From a checkpoint of a small transformer trained on Wikipedia.
Training: a variant of Adam for these matrices, 142M tokens, 4346 steps.
Each number is 500 + 40 x the weight over its row's rms, rounded and kept within 0 to 999. Layers, rows and columns count from 0. Numbers have three digits each. The size before them is the row's rms in percent of the matrix's.

# up: layer 6 MLP up, 1024x256, rms 0.0389, rows 136-188, columns 0-127
# down: layer 6 MLP down (transposed), 1024x256, rms 0.0373, rows 136-187, columns 0-127
up136 094:509537503515456513517425561478461471431426467415486463482482464492470512533486535441515583526517417506421566514429505509501447493485537475554486480543512511498552539491471566529520546500545508481513484563533593526515517474456542402494488570460544499511461478545476502529563511425463466412472521489552515528548470451486477508552512519455493518472518481461467415634540502514478492482453
down136 093:478545505528531559546528512490504528523512536507535476474503542503483511520546534477499439471491506514516440536493486530485540457476499466528535467546438523488589514523489417504493539465466493428495433510534506463589440536526462542571494403490497406521542513507440496464460469493433486529476441536515577542476524452495520507492580456448510484473419446538507549602540505529499573452509
up137 099:445411420489508484477515500475544484518481493514546573537573530463487452517450504488547492472520450499540504471527495572488500478464459512503530396502530539463480539525484460564511544479541435448523534467460531503502440530450498422504537526547552540552522534387535487478568462522561498482470443522513570417555496526497433464513533554448445531510464443494529467484557522477528496501503
down137 101:558420480508548566459486528497524447511533490488479500529534459541559503411505521428489465480433515524454515522529537431545451532513476448406480472526409474507465452552520429500589527500488542498516445444506520523551450550492453539458577504513505431519493442514482468470446431496493495563509498489528492559464549535520489471489527494495505536596494498547524469444514572465465500554510
up138 106:484518441379492471504529473476547479446486558457464473524528479490439554489496522511542503470541526519492457427546449515504558440444413525516495425537544476510540504571531509513408488442472517470492543491525426481474477495511500535567511529491490485556448514517510541508549541566510434540554531521512521453484457438509484513447508460481506521467479506500512531521520497523517466500601
down138 108:558501468534469517500533497487461509461543482552554535459546508505458530522587492516482489511509519417549632546547541486442448515501456478481533522522528535515467446417527489493551486485481538438537476570421506467520517551500536511450546529520384573506463562482537481516504488531420485493533470472487431509516471501470497550511541525477536525571546507492495583487458490538528537443494
up139 097:512544475550512526456528548521495462539534534483441471489495502545514483472430541466480548503407436567492392442483494552531516456434485531495493459486430477458542435492532467513516504443528519497492509503451507435511480473545568525493537547501491544526490456471483483533492549516611449581511498492506530472575465479518523560413449473461545488497455503492486538414500497492504510470586
down139 095:533483449505435531510487472523556483488506505483512493467492535480476474504491499455457500464530456482508520504530464510503462512526546455525492511554514512521504485462471496453576541484558483541517447531404477590499491472513506464462534454564406515530519491506461477521459538521521494539444575458559460489541507459450515542569541449528412452493457522472515494580437495431489472537486
up140 100:466594496448492434478490573531541443512486484443466467470460504475438458490499472459458513494463520531510426416471453529492480532515547469534562457470460462471534524539526513530523503489452507493451572477545415538516491477415495526499463530521514508530537573508548565533569528439470530456467506479556563485501427498524541430435434481479597505517539484511451421536587584493534521484564
down140 105:489511462524530512561523485459507512575426453565546509555525429522486521452522450398504505580554531467436518594471528509478529539428477566519485496543549519532503510482477510508483491469516500550496497518444529477513443580505562479536490452459420458440527527488465543513547471474586472512450435510484448442454475558514501552465545541465540448438494490511467456495493477481511469413490
up141 094:463499555493506509499529522485491492493489482451527478474589499493482437476502479473535548612505464421520415475457493506383544465488573552441461477525453598560516496557461472503509526524467507472566465568499517450514495493508453412483479571543538506485485452550508494559592448547496510494483597532536554571513512515506410438446470507497488455466459506515450510528496491456489511457530
down141 091:489461486495467506477521503504513505555465506548468496465470559532463495475439477546479477510494520510504507509546502488577428419489460480502471511482590496420522519465531594517505548516515456481513527567472451473562555542431491531411539582501548475429513485459485466448438505524515513460508484505460499561547524485468535522425503491522495550497530441459476491550450527508509512479511
up142 095:491516540501453531500497551499500494454489520569485405482486462456487507560475458449473530492504449592495513425565485496503477520450520530477550516468501505501565484509554464498463522530545537478539536563506531397516511479439516502534493482517574552562510456482511503532480559523485522539489535482570518514599517473511488500418522484497431481514488516518442501478524450480470402446544
down142 091:432502480503548413498543483530495577482491529436537484493515503466553445522517481581523543501473518497531531414458450471516507526572479516559540529552474501494435490554488423500467466513485506555561488501534460517532489517489467423512424480566525504499484478520500497491528538519458435463587462488518556465467458558486474548537481520462540427459474479570522461456486496512468487472520
up143 110:542521461494469504504505586498557489457510477504515535492425559556502497440514493481402571457444439527515462480564439523543452500559499464515505503489436464493509503496473499535451539441526453458469495513524432546464568514464477504551541504495495504529490489536475487466471459479456487537471444442507560426398469507470514519506524464475488503407491494470464482520470560509535466508539
down143 114:457568475516541533546457545513508512452513473590438501556521510480464585570517461459538442528539508486517468641560487494527506522527500431535446480463542525548485498463508478456526487478439510495473455493433523496534522508401494559529510464485494468533484414504481484499520507490503538488564439441465500573522438534494504532459489448510535519476534518420492510488466574573514460441457
up144 098:541496416475464422467537521478476535484468459471507476539499550500482517488488533534515561453474466435562491517504506556454570549511487418495479457464518428512541488521473513458494495442507456475507515404460456527469485448545509469507600538456486514522500506507530531505530471476548498512504493520465507474477449498469590501463445452465551491497474445534489498479527538398549560561542
down144 099:529513591533511517495494447560515515507481494495463511553536415477478442508571473514609469571460480496547480498514571557485451532504457529523536526521449550501494495502484493489464466561489516543568525479533536467486488527516431475568549469553525480437508510500480435509509508430492411550535483515543490472569504479474491526512524477488581463391542489548488536461508446474438457513460
up145 107:563530488478476494454551488494501450544579487482552502461526508526445429565546505414484510456484483553539481508461493559476542427491494539508547447469521534509519510535516458539562562477455547476509518539463587485549453471499507409532499539612480522484526541457558484410500494515509495525513466534497493444592517466476536497498458549466501516532523530526516473472453468497497505440514
down145 105:582472485482539583466480425493499463509543520473529455485514480552458424553488484455577471467449514452540499534525506512543474538534480556516517460536494520545573483567535462423517503458492489480532456575434427555477519540445528513464476555495464565444481500460485444539477528509507451501574500558493371416520494504520558561533542541576552554477503485478533482477490461408505547536490
up146 103:510458537518509437485557519531570470410470520526489413543418586523496476461504548436497423460530551461460533462554435537508490456514441477510575547552559500460475556498507478523503503525487501549555513481489485487548458534563584458493525490489501529507514517432503553435526497505546595508536472479557502452467508465560475503496535507461537504536463576584491513449464562462502488441568
down146 105:476528536482520545527471487488558489482475451459555526463531519504446500539502582484497551464531452502500459556471503477478536456493406482451494574501457559440592476452538438475496441430497539555502510527534517537497478490532478571490426492487506484529504472473528436539500519466468530497509534447506506463534466489558579441471615441557542570501454548455508510458465478513421522460453
up147 113:504501494459431494529502560464514462448498585512513583567452609549521449506488527573508528506415447405500461424552508537488540511530503530477508495487537494499491451512533510452429492518515591556488470571410495539527434548558519490528509480488551513548495475475480514462498500536500527489490504459539555515478536424481544508475514436425508495491473489498453455507477387497439458529581
down147 127:530478543496477440485486485512571548475460460508522479488476529463575551462488516414492521451498503497497500492552452533484553404401548513558461432521498479481507493510545463534461510506422493475523495466544500462536521491524524508493465531565554554485525531446566492504508538509483542539423515473511528481476520483490571540485509510420565426478461526516525533573553495421502468518530
up148 099:589525537454527495511503564480509515484486596481458487506456545502484511490522531513506485625537507452433481522488480555475544482431515458490519562533501543448550534484553477485465567482446508488491542398453450467540465492474446534499506500472583514549479560516498536541506430535516534507496431489486527536488520535525513536475552502491490538543470544570587539540519430562530508544591
down148 104:455438523485500447479512480460553462532507515487479513502494450485499491498577490516527552484467477489553478541464491480432483510518529534485570510582500544584413456486515512498510419509504595417507519603445533507476439547451484433418478554500461492536581563535515525459570497504567458463469568492542482509533514463532491526539443523477506465517506520452466507497558506502486457561570
up149 095:538487496481484471448510501559527496505523491520539549507469535523538451483460493490469556531551442458468448463559499468488523497511492556519573498485591520550592608432522488498461440437484517446532551538479521467472526531522482570466518523418504562487487516471458541422543448493479559519476492503524529520536492485507563489470415540462519518506532483511537479460508494519537464447521
down149 094:495499489526512543521468557470464530542499533464507509436474537484507463597538478463521500493498480515484547466460592440504487555524517506451482489393544540511506480509471463586537485439429508468514475512545459573500464496544472540569502514409511527516510516450479425510431486527505456415552474460556566514503458496548466547485593568427479498517559499553450569553519533540605401461503
up150 098:582499454431452467537480510442512541534450512580482516505435562492489484437491526456483513491524492543478580520473424501559491448456453510522435420468446539497533492535493478473524475496440495535482503506559417542512517441534579453469562590521590539520525564466497463483539476508481422473503556495492549507499499503583459532480499427460526515432542503568490483478522500470580436506552
down150 097:570493455508487492469502460463499486542559487522465488568461481480452523553539475545464472454502485519519569476552478510491529514469513486464518448552531544555515485520484513513596528586489488510558410460507471472543474495496470435441503584509478472461450553534430484473469531528552532461546472524495524464443588496440523512479519504589511473535427477418459530465505475475565558525485
up151 101:505528530525526503519508557525515483463509483489531498551506488460522509523420510502456503470478443536483498509488472536553607464455435610519548480441572506484466486541494550514497541412493503524500454474472577532477510521478468451505478497470505492477440466460463520443536493580538531558512518408522519512561516453600574537539501489452534513534483518527443532452502480485412456506500
down151 103:526553501431518574500437428452512435446482568475508492534543579513535443523497492463446470487545546553441489482507462509542443579521530468484527499552493514507525458527547452501549432462489566480457511459520503487507531559466437514473516632416448494509496580532546508442549488489434444505514512445494535487469465507545418608516497520465546469495513511534397511517492540493517519504562
up152 103:504529526486501470537480547481490550498553576453468500478432473518493442444504519450511491553519396497516553517438494543478465491525517535541457511526461494479540447544503466541563493457523517464501449514440600610429456526466507500508476565585519537507507530475456530572499557488479479520500590451470539483469563481506439479533482499461545544494439545462463453508480485477510544483574
down152 101:567455502497531448479523598435447539468527502497535539493552476510455440544499497520406477456555508462543448493497518542529518517481439475500550521523520525510519496449529515495473501457519441458548538535483471508482434484447594517485468481450495526505552496502471527473519538532478544477495443472470497607497535482510531531464489516491601529480469442499522530496507587475484556455559
up153 091:535511528514482475558521529474547536500600509522502538466516495494477435568451460512517563509508421565482568532493451539564538504513524548495462502512476430512475489486556483529457538386522489468504450428524482480510450488575558511548502599482550546538484471441485442513503553553531514581423495473514563547441539516529489509474507492472483559496540518533526521510483503469507535518481
down153 090:382499522460494473522517479468487433460513495438506538516495491521502494452488485492537482490545523553492502507549534507441498453491575492431453492524449479503530562391410544528482460541529569605510473513497586505473572442453519475540530507447462520545530511515492517518509479419532482455570528524571487492482502524517476482521459488566463506510520571472528449470473454574479564548565
up154 101:581478496441474455554439519470460524495540486498509463484478501540486493517419474517504532539469523519495510564471553640418562485538490472541589530499501567457445450538469424512416531402454464505506485528527543483538526459547506425571526536567559537599551488435515519512499501445483439474476509483473500472490467567538534538525561502484526547423521538465443513515510495487537573518529
down154 107:507561516517529557571536563503494537579466489535455476493494486420532545468476480488498483491483525439449535519514495504569468483461469515531505519452458544487467487474463496545520510475507493462448496501467492557472563568471556515441592470540524514421550500466568497511500452558508500503476511460460485550459478404477494489480503483458474469482519465480491515432579511467507546492438
up155 100:549515565480482525547522502541488544499467548480508525527459467548463436529480469526421500466431506494555495463569450486473562534558411548450422510490488447480476487567456442497544462443451448503489535500546457545523516497506480584478534557514591564476506518548493508510577522549445476539511499450558530501503564432466408450531466440502460514486522477526445479518534503533466458478446
down155 104:511435459511434488474481484533493463564490461456521489511552477584541479594484459598421446451471523456522511534550534554559468514494462513459512487493495490481531451529440517498544483486532486508516469546529484488485458417491478428483573517524484509499538447474380416530532466593542537467538485470500527579539552587461476497479517491581576504539478443436471448492515486486528487530572
up156 114:516482550529519457482443510498528529500431440542543544470497547496399510566487529482528540525541491457590416487466476470420584531447493510537444515464574499462538527466471495501481513514464472494497450497444567479453451566445473553507624562507557530435487411529527489432574492467531499476497551483559521501564476427474446489473442478460453464454485454586477490461506513537471484503536
down156 119:492537511560494536501456519457478488495531540537479467505515493549547515534491579493515488477557498548522539498588469487524449526515458461463438482479453476468570547442473538457442467485508472450501436519529487555527460535494523434531489539565507451538551530519539496410492559504531543506490476504475503468477519510469489456488479537506475452447535447459514500535491474523553475420540
up157 103:479540525480472544485468470407532453513455506472502536522410496525534443515488498514525554434458517481524549438515491538509519490495505469477518460559452471547518548607529492392475544561442426513485447465509500429557474516484594465516478464545529530548466495490512477481552533547515549526541547472466504465446517554457523504511425407455586436478462523532544495517532476414457518430458
down157 104:473539480578518503543600527450483439490460474500534471514483523553509491525484488474482488537566476546513461558483443398477515456425458455494468453525534436502511574469414608531556499473513493530528516480468432492490480542471587489556497519478485547499464512492425461501480508410495529525530390513452582501446560439507435454531555481414470481451504510463520488457495519562485493491489
up158 098:454535553443509511516506520511487522518489551580542514535471542534495482464431474523513500486530486425506494393431497590486485491470478524492441497526560524543490482422483455492533547529507475560503471481434496520461449494545543530478535509458524527509456577432455510450487511501511464503525520498470520468512525552426482462521481459489475507527500490474559574470419471423504486491550
down158 098:486541540501536488572490501496492555462461507501542502494513509542461486470516515485499484528411481516457506470467503374453507529508536540501391520448455507450416467491517424500512465526513370527498508527523567511437609589469529460510547473499501468446417475510494500511498503435487483500487456468505530519533444523460533481557496539460446558556562487528524464623481474467478501570529
up159 104:481557498450393479562546541473517477440564495424467562582523487504448457583515537515523578553504480500473500418510507575501545508541526519482487432569520541455451473529474474513541485474566512507500457551493546549508481432514520436508516540478492513514517515497526510498559441528623461447560470449514539469486400502492540482492528530472481508521436493519485467490512475513493486541550
down159 105:579472508605553553537450488563588566499550502417493536561482467544481495483453495515517501485484513488453445494483449527554549572487474621579489457524490425509565455505562469490529471477433471536492469543463494501459546572502567527475485508541455550483463501518530464630517479540503487538469478500525523509482561502478511519488489510495490504480541571527523536442539508464496411455453
up160 096:490533520536560437428497489570429464454470522525551484440502535514496490464545446396533467512582457502472489529556503516434482538447512548555493486464541452465512517528546469550419387534462472440499527483499569510449497555455544493512492541509485536514471543508495527465490526534482548495555516491509501526557501568547516467566418557454497446495473501471460534471589516495532496474471
down160 095:505445503534461417510472512534486479490562534536484449494481466527550488473469503517486445549457510554467481499395469523438497509476488509543460452488606460520575518549481544550507575511562371481492528446498470485485517541479465476520553512477526525534477470550497495514465538405527520474547450548501479469517531462444471460528400521514497489495498480463513428561498549468443506535488
up161 088:501527535444414458532414465546511508455517483468537464497495602527441499493474484506490571482494449498582462481585472510498583516492432537530583536495535424413443533510497463461411549474508539504441538539529470518473522501430590501472590511501510495523495395458495539471493523556474465494476443492548525478536490520528465487416495477494476459533473491459565535503510547454513461501476
down161 088:501440526480453467494483500510515483509559550512441522459515524462499513498505506434496488525486550535462541441514413492516480492492537429532507459505575487599437507515481502427476437511523500526477557518509472433445502591500468516455540472567509428570504481539498480424506558515501442482519531494492515509483512500447501532516456446425496515506486541460543564515496509458529464552568
up162 107:475531555458508532517463477504411458490535481455444428513490534527500415486467523521466482559485453486499511523457483535522520440501494592558497506577539495538601459542604504439492588477425480572461441471517482461515516466589448455519511507528517568600487517526515526453517503542423490511538532508500573476464458468498534532507482480459562550509513450550517525488508514446523536465539
down162 108:504504470481507491625550570463443538483482462447548493526539512478553526519449496535473452477472481486455517527569492487476467531504531407495408525522525493495541521482415454474491468534482531445443482514518526524517554550506561580502471500507488570533479472526512423450450462505551507470449492508482508509489522476486590541519517446496529493481514488454527507500516475499599478509540
up163 099:500566516532487515472550518496485435473483469455469495555391547540478492464503548491529517445530387499509489537436478491585536602498515540423551503529472472529502471495530506491525477525509541489503591505473515483484445517498467386512541506540527570437513486475456498462508504537523577536458517522492487493516433447488471505503492480503523491504443474481435498493543521502428571497507
down163 091:476471520546468491521526423441524523442554447496537487475517501509479469514532450478539499516449480476540564496488515541433554534515532504489531519537463501432517409552467538508491506449491471479432474491537512537548530395525499526508531555458464496468475454499572493507528504461527484556503487507529346484486461540468506475567479467664511477467534496518511448469436487489443492507522
up164 094:545511545469460516543485489463483580503541496555497499498501501507511484437420525494604574548479452446495497437502523515473461391473576462486586487450550519449524504482544476531485543532439448529623544571492482509490475530572477482455505533545597533574474406477475564459501433493388505465566475431451535514519493476519545502516497541486490504489514537559499524515464495495525534487511
down164 096:516483447551506514553524476515489442536516575463509523480520508510473524470587524524470489514521481499560550507496491481514422591533495576490476414525427531479430506509512543529542595528478519516543461482521450457479521511506444432466451520460507450452490514487527486461490460475609488502536492515536460487421477425521587544579506477464520517418514491543464500534561496512482532543439
up165 096:528479507502535540496566499515513510448542409537444539554452499531391513463501524552513530416583427451580488515520466497516513492547485549458460463519459493452543544531505516506545520440527534469503455471469504530569532456516566468451574472387500519469543499450536501509541549546601443476484577479581536522498508509515440534507541506463492464459487490507497452482505517457472587506504
down165 098:448490512515487482557444418432520485438477528493508483520462521481495560473455481425488532479566528500512504533497466541519459544515512550581534499450492547499407486525511461575477443538421476481410623435493486507558514537500514490512470537546503496533501515468531464503498513512523528560492512504507560429472425497519490489544465513465523515594544462547460484531513560555515460474517
up166 105:520456484486529469435525501523400507523488467577562440523514475571485489465491481559537510590536510503443517537506484546482456500469566555549561546505583493474436532521495485650513507546432487460528510476476483484526516529548508447496506573497510537521617544479509524494515512485472514440491527504544532491462486527516486482470551449439437444495522463523531446561508546517476482558500
down166 104:406506412525455447532491480487572501515515532536493555463391510497451538575530429552449572509476490476541505478478521574549511529481493530536514526530575473479520459396524474518457507483519481539474478546538491488517492473580506500506532471554477459552427497501462510520557554500538554505516516499502532502511462480468499481526521479481551489502460627470451521483509506465511480500527
up167 113:544525513474505466455501436482445493493427562495532553528438565521509488439474452453468474510521513522461431436465465466566525513483506471577519559448508494524500591477509428454492486537468473454477502468463503526504489484498555452576514451536596537502482524477472510408491538542532516534554492505516510496498495502470449528409459502479551533501428505558511535529505473451524431457497
down167 112:525498469562472548488496505465545523529483502492444490494556515496522478538495493472537537440464478531514542508440509505453499511484484493522449554493495523516602489462568503514495554481484491515504509547551574474506566436568490496498432520466408533478489553480496470517510408472495505515431484454578415538484525534487573534523465449612526527441460471491538523547529485511455514449451
up168 094:524480478505498522514508499509516507479438495502509457534488551471448461484462512454534522490529538526432563533478486539578511474450483471559512490403546487579534526522523471568498502490421526465459546525555495491502457525454555424470509475625483553568546582484533471433489523516538467500448491460554510447531463455508522551490465553446499479536541433569483492500518437433517524515485
down168 094:526464454412496558449531549472495515466521467441563433580563471507523511457522447531491422522512508524513495571456487488405500507447549472497551531532491486486522471442457533462518450505546531490557555555520483570476494476473436458493440461502404554522485505489509422472523519492543541493482562466490503502514497500534504428566474518438516546446437480520503474469462428507507508524558
up169 099:533509559537511523447544526491542508488494491508546459430479499512482516535508491491475473502508458518530448475546473496406553498487538524514509508517552532530512521580505540538436550476479473547555498488458477539516452617478488419549549482512482539537524527566482441462534520561480536460434486501504529454472480501494570425426452524480454503446508471465491488478605462482467523570500
down169 098:488445526475465487523496553592421467551428543487509542491526503462449482523436499543481514543480586520459448516534501507501497453518543505545513571425558493447438570451500509588574488498451541513494515552471486466502554598571485507484535522486496539522481502452445495463531533524490460509433471537497484465472451486471525548525491473467514418536464497589457489478511570523502532546541
up170 098:548488605441509494490539488483484461448524509481507482466540555500553455515474531453472498478513438580556430494540466520422424518486573558535447528498471493488535530506516500558525442513477463422521432432470527499510494564516481458515466480511595521558541551538465536531493503563468588486390506500522597476434439468490462492492494491446523494509507476534501460557421554497461511600502
down170 093:491502523464461462457595452481541504530515451586499545593403478516489567500502518480557447505507487592476535542503482483496563501499524470515540508569488536483551520511513486487484585442570514484498462490456491454453522482451546504489535513494463512518510464542427513527526500346496549491514538476524450443605501466485434483506454513518492513537486432497509522486556448556461552455483
up171 086:499536467479546482460566602530443482465455443547388536554424511460511501509544519528515471534449521462488432527493521547468542542473569447537457520508461527513517527529537510526507522397543502551541493473469502560515453503419495437545519525468506545560475515476486556492542503548494510524487465450504493510496518465457525434522411588503578549495486494509428464474496469592511574524453
down171 085:470512417494498540563522536454507494503504581477479514490494514448537498512627460478523471511434517567441528498481495524498466513518487512517499539567426493525487491500633452425493411525414462504470618542517520487495485532523486510476521480513556423482559480465536461569489573490436434515497535493497550509445544541535487454577499400392453503518467486521529529500510464507511519497536
up172 105:468460566481420550508474550498476577551540575438504555544527527568484484520518509523457523510502428512565491518438511537488466445507458535500458499459462448519534479579528452512549455503444510434489492495408501519548413549509508524525524526546513528561461465515527516407523473526475541586453555475524555503513435461585492476481460552478520459445461432569499505470429522515500506441483
down172 114:484437486581512447505535545494500482447493508596488447444468529499489527478494458516509484520465498419539460480555553498509539535484569484491467498499551467452473545505455475462576515455453511522564488541505518538469518487451476387486493522529484468520442483482504547537510495411494527480504524556491463585532431474519538457549524497555486486525517558513544432470532509498516492490549
up173 097:496518514492540457550501521512466470498572529498503552492493442614533460549483518532504550480491517488531466533525519520403485480589567527451494499512470535482555468448462504514486462430505509465572541478501474480458526430497467485491541541408516540557522545462466504471587527562522532489407499517491497568412455451505561453498442475473567448416495441492485469467548542461566507470565
down173 094:510561524481494513524464503416470490525575487536506508420527549476596489424577392454561508506505517527469456484487555553514463447504518528526528477453492548493425457491493450492477471557473495526455483561469555476535496525515443491476433510536443484523475520479505471558505512428463465462497537539526471507479470483479473567537492491544525507524510467561549461534456493422491596461480
up174 107:512565520556412453449533540543531447486507518503496416589524514558520440534465445484600529551486521516503500505483458526532458517454562492422508395480427516429471467514490516469522486480487408512479499439441514509480496458412512449505475498506528519451516475549523523476540521457588446454523586494565518519494467490490436468516423580495497505529547499458546552523522498493495462504517
down174 105:503509505506572502494483479493512478584548416574470468488488539449509451467543506440525512439549501490490532451521496493517551526466604556419490428467481442520510519511453521490478487446507530500465545444533567518542460513499539523495502480496494511497444514510439599508470513527504573568512443417555531476481495538540482486386526538562450452517525451569531444526455569514557533515480
up175 106:546578482569476561455526541461465538487445504496559436516451497585521475497491461482489560477570472484479523467466454563430511492488496556507491476497496494506510455519495443541448549486499554413545486537517440481500520532515538542467456487486525506453464501438525473481479556496583470514452461469522511498567480463537581485512531452489468437466500512552548510453500572460478491524531
down175 111:530500487538483501507571479526574427493492475495561504463517514506516543419493487438508508547530507515443493500516497459527539565503543463474494481464543507488459514538451489564539527475503402474491528458497588440509526484546505467523492541473455518478527489504510522437564494495499467427545497522484514515497560490492464461496502504468503511476557464558496528517529438513593472504484
up176 097:555546552547545500531531519485416508491527468401505545543453570597493470519415551496412485487515511474511492458505476541525508448495475502555492492530516481512531459514543473467481483449566536448435459474599454501539508502522547559479432561466512524529504506498506543430513446553483508537489475450578579539481475400494536510520509444468494504476553534488439564433483469410442454552482
down176 097:491444469456456527508481450530491420488467512496560455522526485491452493498493503547530570488539558564516514478449461499486538445463473485472578486513548513474460574481554521473489475514491524508515467520495461519480428522512500508550478546484511472552540535460461469553501479497496491432479500471493523464540441475431512513523520543484504465469518541449494534600458499461496497580520
up177 103:536494534449540484401496509490484463477492559494492477475506573502542474486471527478519514478508495554509536486521449473597533513541479481482515477411454490488502527538541482476557463500496501440449530418468482558470540536492526491503512493527519561513478589425459472499505527533558486561441533469483548451471437465590435487493548487479548491506472513494499490473453535466510505543480
down177 103:435510566524418503527512485537490531453456517475428518491491466476527532551522457544605490493493499459494459570464481408469466545513420537497411463485476483504441487460580517511563478503528453438479473527537493533473535477519488531493522505497489445504495462464471484468483442587532479443435452525468496531462515444504488528511534518462525536521509472549492552492544566491480455516439
up178 101:606495510427515468479577515535494504514528491530470531445460514460468509463428526446566558483504500467460528430509468458468550566539515468563482481436462457465525500469460512540547518439486493526504561471502479548489448466461573526519505479428503480593547432523535581533542493520516460450488459523497572436530493457510508441486422504466512506505532482460479465540503471477498492520511
down178 103:497550508529581482505470482481501549448492549564522476509430460415494517535491402553474465511461528532460476500569505464495566491385521513430458456492494489497533424530531484535536547536519520555528556491440454404542469539515528553520547552507480471534496554461441514480488522419511546544464493508489538495519438527458471467473515447488521428550537522505477501492540490467515510445486
up179 092:520486438495514493471515540549464483443477506505467547510470509441409466425530533459469560499509540510519503559458494487521511552496477468469520515550507449541508484522471508508484642433486509468483453485497499546466526543436571483473523562491511477512522475505500503499510486551449466486521517499523538468533472383491488420502468470433465516506497536481385534538522555569493514522528
down179 095:429390460504580518570487470486425503558466489547526570377475518438597505493482446495502468532498534511469516437506496487461494521579511562438451531472509437462505507468552442493507482565501425511443506521538495479522425534502483460468485450462466436483451452559443556483541498496513464496545540448468460527487521523479469543535549371502482543496520540531553436455515460520506561519493
up180 095:503501568441504499472551600482580471460412519489395530492500470478481516493479503499544534529547501531532514537548492495472555495473575537498464561458471514484561533535547440484522568432497503525514492472492453531501429506434545492502474461483504507566454516445532583486625452486540507457513522543470515453478552527516443455430507465477532475523419484489585481580570516467517476469503
down180 092:578499525526497515471531532499497469520589488545492513528499500480516445479515566570501536479458514426491472510512530455541456486499464553608547465444456550514527552435458600452454467490607509499484437513557559491506443490488542530519480537508538437482477511560485500526465503456476508521527485549470557573538538517510548552477547521461552538514467509487468497536490562425534564478495
up181 095:580519502454458501507573544547474611491504598478466437560513514517485518443524605493547506487458501462499504504505510646451462532500458525535526412553534523554527457559500529457557483497486409409520471442459486508532449508477504488448496542522522543525494527435516491504509417546495471511442501512504530474442490511487493491490498503505523488448447483470528549461472444386484498563583
down181 088:562534480448523518445502463497543486436445492526526513539507532506535448505501528511437561523500484547511457451505491497431470497494510470470503563442473435492549505525501513441497433536488529520538415554511483523500488546411530514474412525504473506482529446524513477520525522418478489452485473450461364450500437531519528550535455447647483495556514504472448528494480503517470481577475
up182 110:548493509442486494533469517560549500476572417497419506473450511486491546467431438502525449511466492520517547509497413469495489450490499448521570512480444464471441454517490488513533459511473646441559556505511490565501520487568520540570452487518555538527522486445567488481489460530508496557453484466457545494486529543575499476502523478445545436510458449513495482435596535493498451467548
down182 112:464487514502497457456485497517485440504513507502535467500533480502476509415517505522505557518500486447528480454525524593510458552523445604520462574509492510510500494512550517541558509492575541508454513540491512429429501426518474429440555492486466531493576499436571504360560487566437456508428523526508445458402532521466537454486499510569485496414444528526514468480525471515472543491506
up183 095:452449541538494481476499586548463461482432523483485475533452499509506470554518500528550540484532437541462437547525434490447488520477523494453526469489531440510552445450489534461526482410499453509493511489496486537580583519475530511554506483502509542490501482521488506485539457495504472534463476498431510515512468525521441461427512511499481435519448464477475524468533473461533470573514
down183 091:511473521484517560490525528530467436487482474445571538477479510516589465533495516466499487499557493450466522501480480437519492471592530526485535464545545519531501502525493448504548457477506528463429431506471518532542477445575538453504513533462427511495504515542441482444522449419521488488546530544489445533457494431584499502535554559574487490507500485526515533534498471539468439511441
up184 105:530483448549479480468504496541475512517491515405561459489512536505489498407454516442511518530590521474536441433514437457471553474510481497518558472469517544526522513556559464489476432485437466487515568584512507517552462514444516485504528485552524545535538439427615553417510513552451426552523556484545539487478413535545476538437460515489518546438455514460509547476544542494430537528513
down184 105:471473536515496492489477612471498429470486530477532545509564414470483456508549462492484522481517456517485528518554500540552413512516510478452606515467496515527530492540452498471592533491550517552557532520446508494443485475452429442492461479472475513559448502422512534499524510510552508454509501493536468419478467474538527474480423510569488516507539565477400474489473554530514548492385
up185 104:449505537550476470481408536438479417443551551461513499546408493462520422484498574556541533477482418439589501515463490532488545543550462458518558544522495522466531527450509532520508564508513555513525494472434491541512506506458451480515531607435531512495545485403521568525485514578465478537567473535471538560499457506405545470403502461503514478431503481574509490557509537503429515538559
down185 103:558546477519562505490587543516538517554526476494517551452590510533540509514521419455506518544535565554373499505534531480530476475478622530449450459514544524565514464602488461455432548489455468462482503516516551523480496534550563501522481455565470541527473489554500461450484494458496524473507453442517473447509546472550435477492482548494474525553468514450464549434520417527519489480476
up186 107:458573468444480546485503510463531448500496568470438519505530515516588489482450485442485539526509526546476425521474456519506425528514556467496442487458487497523510454456545458497504514483456513504511489461528515517567523552514601454567490520445490485619469488401520559517466456558503450471479508536526531524444536478542438529498444537461579459498565448540554534503525550433476518499534
down186 109:457470556529541512610478425509438411489564539506568554508492528467519564449549491531469490533445469469577563527600487435522505482516490499503546553489485457436507458503572479543465531486507508534539507514505459502510460457478478543436541528471473517481490533474491551490491473569434504475510474414586497512504523462466461591536544527420429460534507473516474488473513530458452512498456
up187 107:535501483586511433565479514573436454534492513524458457533451448467390491541529501416553479523569514529512496534481485471480535463451532514494538518481536458437526492498508541524492499507540450497514474527554498607525507448447533467466519531495582492516560507511526589496559513448484533379549522442537515564446434485488484482490495542458517490486551534482451543490516500450517493505464
down187 103:469508485570520553575480481498452476542508567556492523486511469504520498451496552467492480568509487465496478456444469476471499500527441508461580468531509471559589510511502468539467478468551514453520534565500477457479524491567525487499531511525478507581483553491441555529484550476592431581568541535455573471603395559494528475502493495451534538519400555483528511427502475528534550481400
up188 099:587534552536487491518546486455504559497507569540545438493502546480432455517412461447527550568502467468431494526506462531457506533405578463516459515501425494488537600556494521495441406521461458442511439517500523514472466481493538489529527508489518513490513478498490503526489489554454572513416519504495494519536552472516513467469452499495448470395466502485501473550559482527511457532478